config.yaml
n_layer: 12
d_model: 128
n_head: 2
n_kv_head: 2
head_dim: 64
d_mlp: 512
vocab_size: 1024
activation: "gelu"
norm: "layernorm"
norm_place: "pre"
norm_eps: 1e-05
positions: "rope"
rope_base: 10000.0
rope_fraction: 0.25
qk_norm: false
attn_scale: 0.125
bias: "all"
tie_embeddings: false
parallel_block: true
init: "orth"
init_std_qkv: 0.0556
init_std_o: 0.0114
init_std_up: 0.0556
init_std_down: 0.00568
init_out_by_depth: true
optimizer: "adamw"
lr: 0.00162
lr_mult_qkv: 0.7
beta1: 0.9
beta2: 0.99
lr_head: 0.00349
grad_clip: 1.0
warmup_steps: 323
schedule: "wsd"
decay_fraction: 0.631
decay_shape: "linear"
final_lr_fraction: 0.0
batch_tokens: [8192, 16384, 24576]
seq_len: 768
doc_mask: true
z_loss: 1e-05
train_tokens: 80340000
steps: 5259
dataset: "wikipedia_en"
Each number is 128 + 24 x the weight over its row's rms, rounded and kept within 0 to 255. Layers, rows and columns count from 0. Numbers have three digits each. The size before them is the row's rms in percent of the matrix's.

# layer 9 MLP up, 512x128, rms 0.0963, rows 418-467, columns 64-127
102:100129127184126152110123111132152130107132116135130169167105184116148108157128137113151172113127150088092099131121134186153134081147138093151100119155161138127121111097106175156095079110177120
106:151195124162100130136129100105120141122148096098143140166129108145141151129174113164125103095090128094111111119132136105172170117153108155139140191126125160147125111127140118110113093080174106
099:152115115111107106153141102113143131147123106055135086129144137161097079142156113133139127153068114142117120149126138110143113097148097093138121151127122123140139126131113169113133147099092097
104:161124111154136086136116121124159177129167132120132129160143098132103128123148130137137112127122133154116115149155130130144118128195171146160096104140174160140081162101096150148081073114111145
091:106143103156117099099133135092110122130142070141127108107134080157109109174155112148161144123084100128127134160083127124157148130114137106098144108129151138135116140162113140109147105150105144
099:143144106159094168108127121178159124119146138105119114125121111105122130144168107142158107095140126154141096127152157164158144122147122098136104154160114118093102108088154119146158133091131113
098:128120128123107093135157128108139096117139092135140125138106126122097139153116120176132131100122155129118122129156131149186119126154128148157113147148134126081096174167116132173117122075131137
106:113153131186142093112163159099103125093173099125157149126083092146084148164088136138142118103110108099104122147145156107129102151132132121144112147127129129076126117093116125116127121113093153
096:123153107135148157119166197120164177122143115128086074141119152100142145142149120122141152114104107162137069142126140128145166124122160120111100137118158162159093137111118095144170141127089100
096:161143080147126142093109128115131114142115134110145137150112137140129098122100110159160113092111098127130154085137155142104179190168116164117099127110117143095150128138152121076098083128118107
097:088103083177124109092099131120111126121173101152136125160085133112122144102144126157129146106109096140118114125125168127139101105168123175141109116168158168123086126168151155060143120084171111
101:145141091158130126135117137128137143122130095154171100147143117150089092153117125122129114107148105141105111122112132169125163154143106133096127130151118109164138142104123133094138157131179112
104:141113127147118092117094109132148141119103146125146141185106136109057157132148120133143112124131097120146107145088143098113147127149118096128116147139173127122105173132140134120061066144127133
097:140075121144116086147130114151146145126131103109108091192177168175117076125146122131130117105114145130108130110140134129153112135126093119118096147121180140135145135167137142120086156116144158
106:151139113128115089147146078099118147138149123097144123149141112131125114124184143147149127067094155074142166124133141111127143154165105095127108131110165125117097167123126128120121120131109079
100:175100115130142110128127087147138143113158092134129137159113130141106147144095110176108169135117081120132162121114139104166113148147115136135120149137131128119126162114133151146059093138150110
098:111158107139137138099103124123152123097135130143151043105111170137106108123140151102183067074129108116107131159180122185166145089146136099113139131138145121124122138133139121137107102148123148
097:141166125121092124144116101141147168143157111122121075154137140106130088107159123100125147093142126100104127220150134130076161105153130114144161150145176164118118115162125120144120080132109103
099:150132156159133123117127186082146072111139092160127098121104158096115123192118132134139101152104153134092123124129139112157118136120145120146114124165134174104078128133118133123111158063165134
095:175112096097150154141140131150146131103133102096149080201120158146097120117159068124136100105097115159128109120116131170094152130152114098132119205105103103131119121162118138141111125135136117
095:130147045126139117140104121160101083127120111151148122125151153129120153117157133115140143108132120149139094105140136127160131099162133106141149114171122112104073188122110132142130088110108138
095:128133097119115146117088060134114126120148099142147078135109157116135120103098110096157129119130124076171124111122138138138146126179141096143119182138145158161154141121113131127119120124110118
094:086117120134083123100125126110120135093161131159161113137138137145097101154114088146139138127145060095150158144103144150177155175148107102150132131122152117143130137129093098113066095119148134
107:122119102161135131097123120128122101156123101155152094139147165110123099165107117111112137120140122132151038149069110149132132080153159091125142126097142139117115158147106135124142129116106131
100:125086150152112124074158137162132155119095107139108092149078152093111142117118127128142145140119147094099095116149167145160143099127108159135116135155134133127164169103126097150148123143121148
097:083143144119134095158090154099108124090104119100160084139089124124139092128144117134143119129168143151097117172163151169130149124110087147143120135121140124126116146175135148106087076106170109
097:124112060114087134110167135118145174121145138144116141100133162136139113139116097140127116106105092146124137120132165103110165126135139106131159134133180134124140122097135148126081079089166093
099:082142119128111118119132124128163132180150130122129077116095116133120109151100124187121111071114133121118147198125151116134155151133139134189121115106159151119111150117115123107098080134178134
095:099154131126119144103161128124139172139106155157139136151097123165082136151115071128153108029147118178141101122162117112117127120163129195154145132112135113134164131183101167112139107104142159
099:122142100148107122106086116101175124114140169128158112118123113157112103138136115129114137107121076118087139111164119138146148123163118152159130153096127133143088123144088107128123101111157143
103:117125090126120094130128091116134188094141104142132118191162129164105141122115071122123133121094105132094131138113144117153141111145118201113140170159125104125115144124094146171145137131130125
102:124105102155114131124142095104141133104179135135086095172134159106132126169125125156135146135138111119108141094137158134127103104143058115131117144096120170128064158104117146137100138116110164
101:153118114128145146131100140160130119131111130105097132160116144094095111133172133150157102100118135135105103120076133152164180138168120078119104132131158115143110144128105136113122087136136143
106:125188162105130179143155150136129152142137099142102118119113130085146079139158126113119156143129123120094119149131133159115115090128143162165120172164125145134126134165137125124092095095126152
094:104134137150115113108128109137147111119169115130141111096135115151121111161109144178138087097117071139110121160151114117135136133145099117148123152088138130088116132106125136127134127151132159
101:114132153114102150137135103102121181124149118127165059125150114137099095161153105186125160103139119143116118153148135115120112133127094092184135093115106164129145129115056112134150107098127156
102:134094136108130101126134101127167137122175139091131139125104118119113112128159099138142148087128133160123116121122177131138106123126109151112105164174159147152153154155120102120136092110143110
098:165149125129129174103122118112156157097152109160127113138150124174127087110142142127142092054103104134126123180129139174156124145135099149129149139091111118138167103133104149134099133127149107
104:142157158101130114115135099173162125143096142138156074123141129081099104130103080163145162107128138172110125178137153136139179157121147146159129155146156125120110117104104139108154109148177151
099:111131137115127086170109104120184131153130104112110130173153161162141067144175128136100156132100164117126106140100127120129092108147132106152172137130149176091089169102123129153127112079119162
102:109125068143108136101121121089169087108144140105138055141130161125090099085147095165107145105096154149118131126144141162152134135133125118137134136132112088136145129149101137116137136144129150
106:135161127132133131119130133127145168157137102150140093120142112182101127179118113134139118131159142171099128155158214117134162164180124105117148137166129129100136145108166146130105083086103138
109:086117101132122109143107118110111133105150154139110129115123127128106102112123115156132113117115073135105135189114152098090098097172119140145138162131163160136117109123124129102153117156159080
098:163170123126107106171142151132137123085162178158169125127133158120118114167141145150158101098092125083114140169090122157142119153097145087104094147108132101168105120149095117126124124104155124
095:148144114142131118116110120155123121113118141155116087163129120134075078117151106169117154133103085111104070157146159136108154153150084126139099151094161106165122123095117068118155119112155129
102:145134139142130089148174095145106108146132128133170059102112169139087128138144112094118157120074113119099135147167151137130108122173113122150101122136173119082135143122094151141102102125145140
107:135105116144110155147111139127169112105140136136140131122152107139159123153105162136137110135107142086072125132121133138103131123114127105161162148185145149118129126105079120147126141137108073
092:104141161180139124107124105140185132116130131115130128182130151116108123122144144140092145123087128122099093150138129083137109073130116147169126168137112140108113187147131127128144119143149144
098:123136111092131119132094155096148123127135139142126090146127146109115090144134126153142131078141113180097160144107116119140141143142135110128118170121148148077114167148131139128128118143133113
104:135135062117133160140108081075138139153166114133127113121104162133135141144181113109165109124122088130129083149158152125152115126140139127098110135152142152115165160090111172101075124137132133
# layer 9 MLP down (transposed), 512x128, rms 0.0947, rows 418-467, columns 64-127
099:146110153143133132133157137131155144142126096129149123161123135161146151130135127083097099165104153130120102106101128170124139147148170124096098130129134121166102132152092144120122104137091125
113:132137128164160127153139152114126140139134115080100088109136123135145124157136126149152132157108165090126149142171153114148120117099116127135114184081130155116108119137153149151166127102122057
104:146113105145112141150168149114096130091131127143099126124125134115151124138129152122165127145164139135168180137155099131085140175105146140125121114126142168093117109151140081115127101137165124
110:124125105096101131150127119107115131122155122123108130119155145101171115138113150109158114113127120149107090113124133167093151127125132127154116160135140105116120104143124140124082052150124140
092:104174141145195144113192111131136129140128137095108116117128100112122129100089144144115112130127145128148139119153117164116103121134117130128099105130119120099120119157146099133092126139095102
092:126160139132071090112127166099083131167091094120138122135104125145118132131137176111157116128102145128169095134132136133131183104107123122107080092120142133096141130165163132089126112146125128
099:144123104154121165158098149121122128130110090118123131139123066133137133134171122123133153165166189152165150121143092140113138115133079130144107150109116164140139085130110107174127112161087126
099:095120102157147114098181120117143084118121140103158177140132109132100139088129142151116085076138138109135121136123151152142147110138128135169119057144170133088112091148138111132144099112139150
099:086152166162127137142157108137133148115089134125125162107134170146175129112116153106149124142100139115103164111121181118085102101141155115121099126125112141083161167135138097120088131110123140
094:162093210104112099110109138172109132125140094116137089090170165130125110092128140152122121135125110088163145144124134119152112117171171099142155116082131129131140163139100130134187158132123151
101:130159119194078164167106114110130161147130106098133124142132133152118098082149120135220152156125144112135109141113146145113094146143080152113153178099130125125133114125133119140103113145111106
099:089121065124158131144139157120092143127091146103127127151092139155103123130116122110119116159170171151169124103082130115148131125102128124148089116165154156152154107135112110073171157122122124
107:174149131102083179106122111119163138077155133097115145209151127156179112147133118169131095140147161125129112083122124160122131143081094084132126136128088091165077155104101099141127138150114103
093:117198144137130151114118104128165092087120154138180125077112115106094118127134138143116136159141101121122123119107159089100107156117137134139148109100142144107090153098152096128139124121109122
108:142165108158126124135135141125134140122174166103126105155113090120105149117112097140142099153131133180085123174111115152087083108119147161120135084155109160117112112118120178151119152084142121
102:119161098134149119109108129099096119122073115102151129169164114065110117146124162104135118151123160146148113134123089065127115146110185115158115101137164135140105101163105134109137131147135113
101:099107133102129117125126120103107114125119148099144119069110137117159132137084076139132130160114084101100120159125144121123169134118177166061129137087078117147128131129146135169130150108118123
100:123140147121101148158125134077106127097126117122110145136104103108115123128120104178140151154163137153138104097133093134157115118105122089136157128101112170102131122086155168117113120139125144
100:143125078092166104157160132174095148123133136137116102152114147176130129122175105129114126141125129176098113137114129103161105111166116154119117086096143124119151163122157141104110082120166104
094:144119186128141133130138113107145139110149188125086135088126107120164161097107111085149117162135101104120087126135111158168131128103134092113153119171108145159138140121150090140137137136173116
092:121125127127118126133113148131133122086139165175091130146093133130075192173141102135173097101123090150124073161097118134165125129138109104095166136119129149125118101155136153143166095117110122
097:148140111126128135155146132089140126165156128129103130103183103140162122198129161151145112131115136169094114100143125084071132129105119129150166121130073111148076143108106170100115104128142146
089:156108139099148127132097104157120132176166127123131136146129107156105140143157143123102147058086126107144120130163089191170146190148111149129170094134142105109093104142128123119127144104100129
117:120118146150133091147145139069128128117124117128129138152138145080116127141121145123186124126172110121122116104136192188122161114125097128131147125109086124141109118132139150075084097113158131
097:115133110136161130120099138121128137144165122121163155124098112120129167085114198104103115096119099108153076163127124135128150151109129123137124105137128095106104116146144115087155145135122114
095:148133107116107108187120119161131132135160143120083105102115103117123148141126073132134148142143122125148151100120168103149122125127154150148147126108141189145109138121134091150133178118108143
098:124128135146159142113158110098133126156144150141156105198179135100125110201168166117112145158113173157154134141123076112103086114127139122114127130137137108143136108146111109122139135127142110
101:116116135122098119119126146090150105135139101149166158181140118147139088122156154112210120143137144101144147119114155092109115123113140123093088136139125142145140143112123154104136082118101105
090:137092176107134111100119142106140184111151163139089146148165120116113134148127140139117153162170139171148157086112113147125134162081124135174127138105098146115116073131138107151105104144119132
096:125103106140116136155148150129149111166110163149131143160115113141159110114113137085107114159114091150119104120090133125171131108171097130119099167171111132147124076113134095121127130160158136
109:140121146120153172163173120128126105125120107134091143145129173105164132106104143109187118089142145103128128124125092115147102106141158136104125128087103120149129160130104160132152123114114082
108:141161167129127155094127143136130095145125102161180087151108130139188115165131115121131126149102125133162106099175081163122129193139154139119124094090133124123120119100131101145093137104119127
108:136185089131128129138115125120131133136136166084163097086130118169131111132132097128128103154147112107130164129122158112107134090125133121115131088102099132130057117087152104177190129132107128
107:113119131148118128146136128135123098102127108120123182124096082134096160077093125131135116161149117126117141134111140137147151135140153124113129104103179112123180082150122125172083110161143123
092:132127100131093134112134129138135066133114142124148168183144123136154106100136119139122121131150165131141115106125182143093166096084134115111136134107186149140137089137128146096174085105167124
103:123156082112129128132147146137165089091173144138164158135094119137126100091136141085127150116110101110138120108121169124164156121126124100109116142123142125151149139172138138095139128156158092
110:124111154141156125112094157124136165152082160132148143100121127100087132142121163122154120166138119121117139117136126106139128145133113161128172145206102160141085118086153163085159124100147142
101:194091147097131138149174146084113126120132135124123129102153109126134134168143124159138163155115135147145132134143088124151130120129159128109141119132042090152101190100137137075142091083121153
105:135142147123161109096114146116106131163121123161067129176137118117170100152150129117126121146115164110154145129124113165117107127127103112133166156144160145125113137134099105132121174133100126
099:094122131130132136142150135127137108124133163160152141138127083115109121138097100133153118108187154148132126092135168116128134177150094123150108090108147129116106101085109169102141137165139099
098:137137150125135134114113124148156183086106120166140179112107088086144129093106125163090108106124146128132132136101093137102096151085148133123171118161121134160093132132136110096113097114157133
106:176159159165087132123076151149152130128105113096141114133155138136105090138146125103126120118138136160147111114130094118158110141126137177087155146087138135118147103148174151143130113143080101
109:094119156142117116147161150146124146113093108112089138176090089095138154145093099107138131099166123128149144137125148172125116148155098104139115180161128171135081087143121133108106182160138144
093:113088150113109105137146101144109173124123169117127139108133121135143118179150138128126104164135121124168103164148101152125117132125135174146186113163127138056135134115168122166136145113126128
095:153148146152117168145128123131127130159089121077144105154144139108130087113147112086111133167141158110158131143102123140131145118115147141153099097126127154156065118114115110094103118161171133
101:143111087149171147102107139135150113103124126150131123127142133111142127101190117095115123130134099125175162115118093140147082119155108072128094195121125095107157122154103159125125148111167149
110:132118149100089146134160142123119079089095131095138108096145100148142107143147096109145110162131091150137112109109132121153154120105142128123089094103148125132137108117116146088096158138144119
096:130123137162178122138156106146098151125148114117156116143101094138176147101098087147134118130140111123162171142132094126127139132131127185141106086140108127103154124137111126150134074087129087
095:095158105110109126160108098172108115130126110149152100164142125088146130139110118129137151151123133144163105100112075106101149107157165095120152128117123106169115136129143156136167106121141086
108:192133154169089136132110134141147127160096127134151111088150140121093106115098157109180122133100136135094172119103173120083135128115132137124135144105107124143096154101096151118109129134101130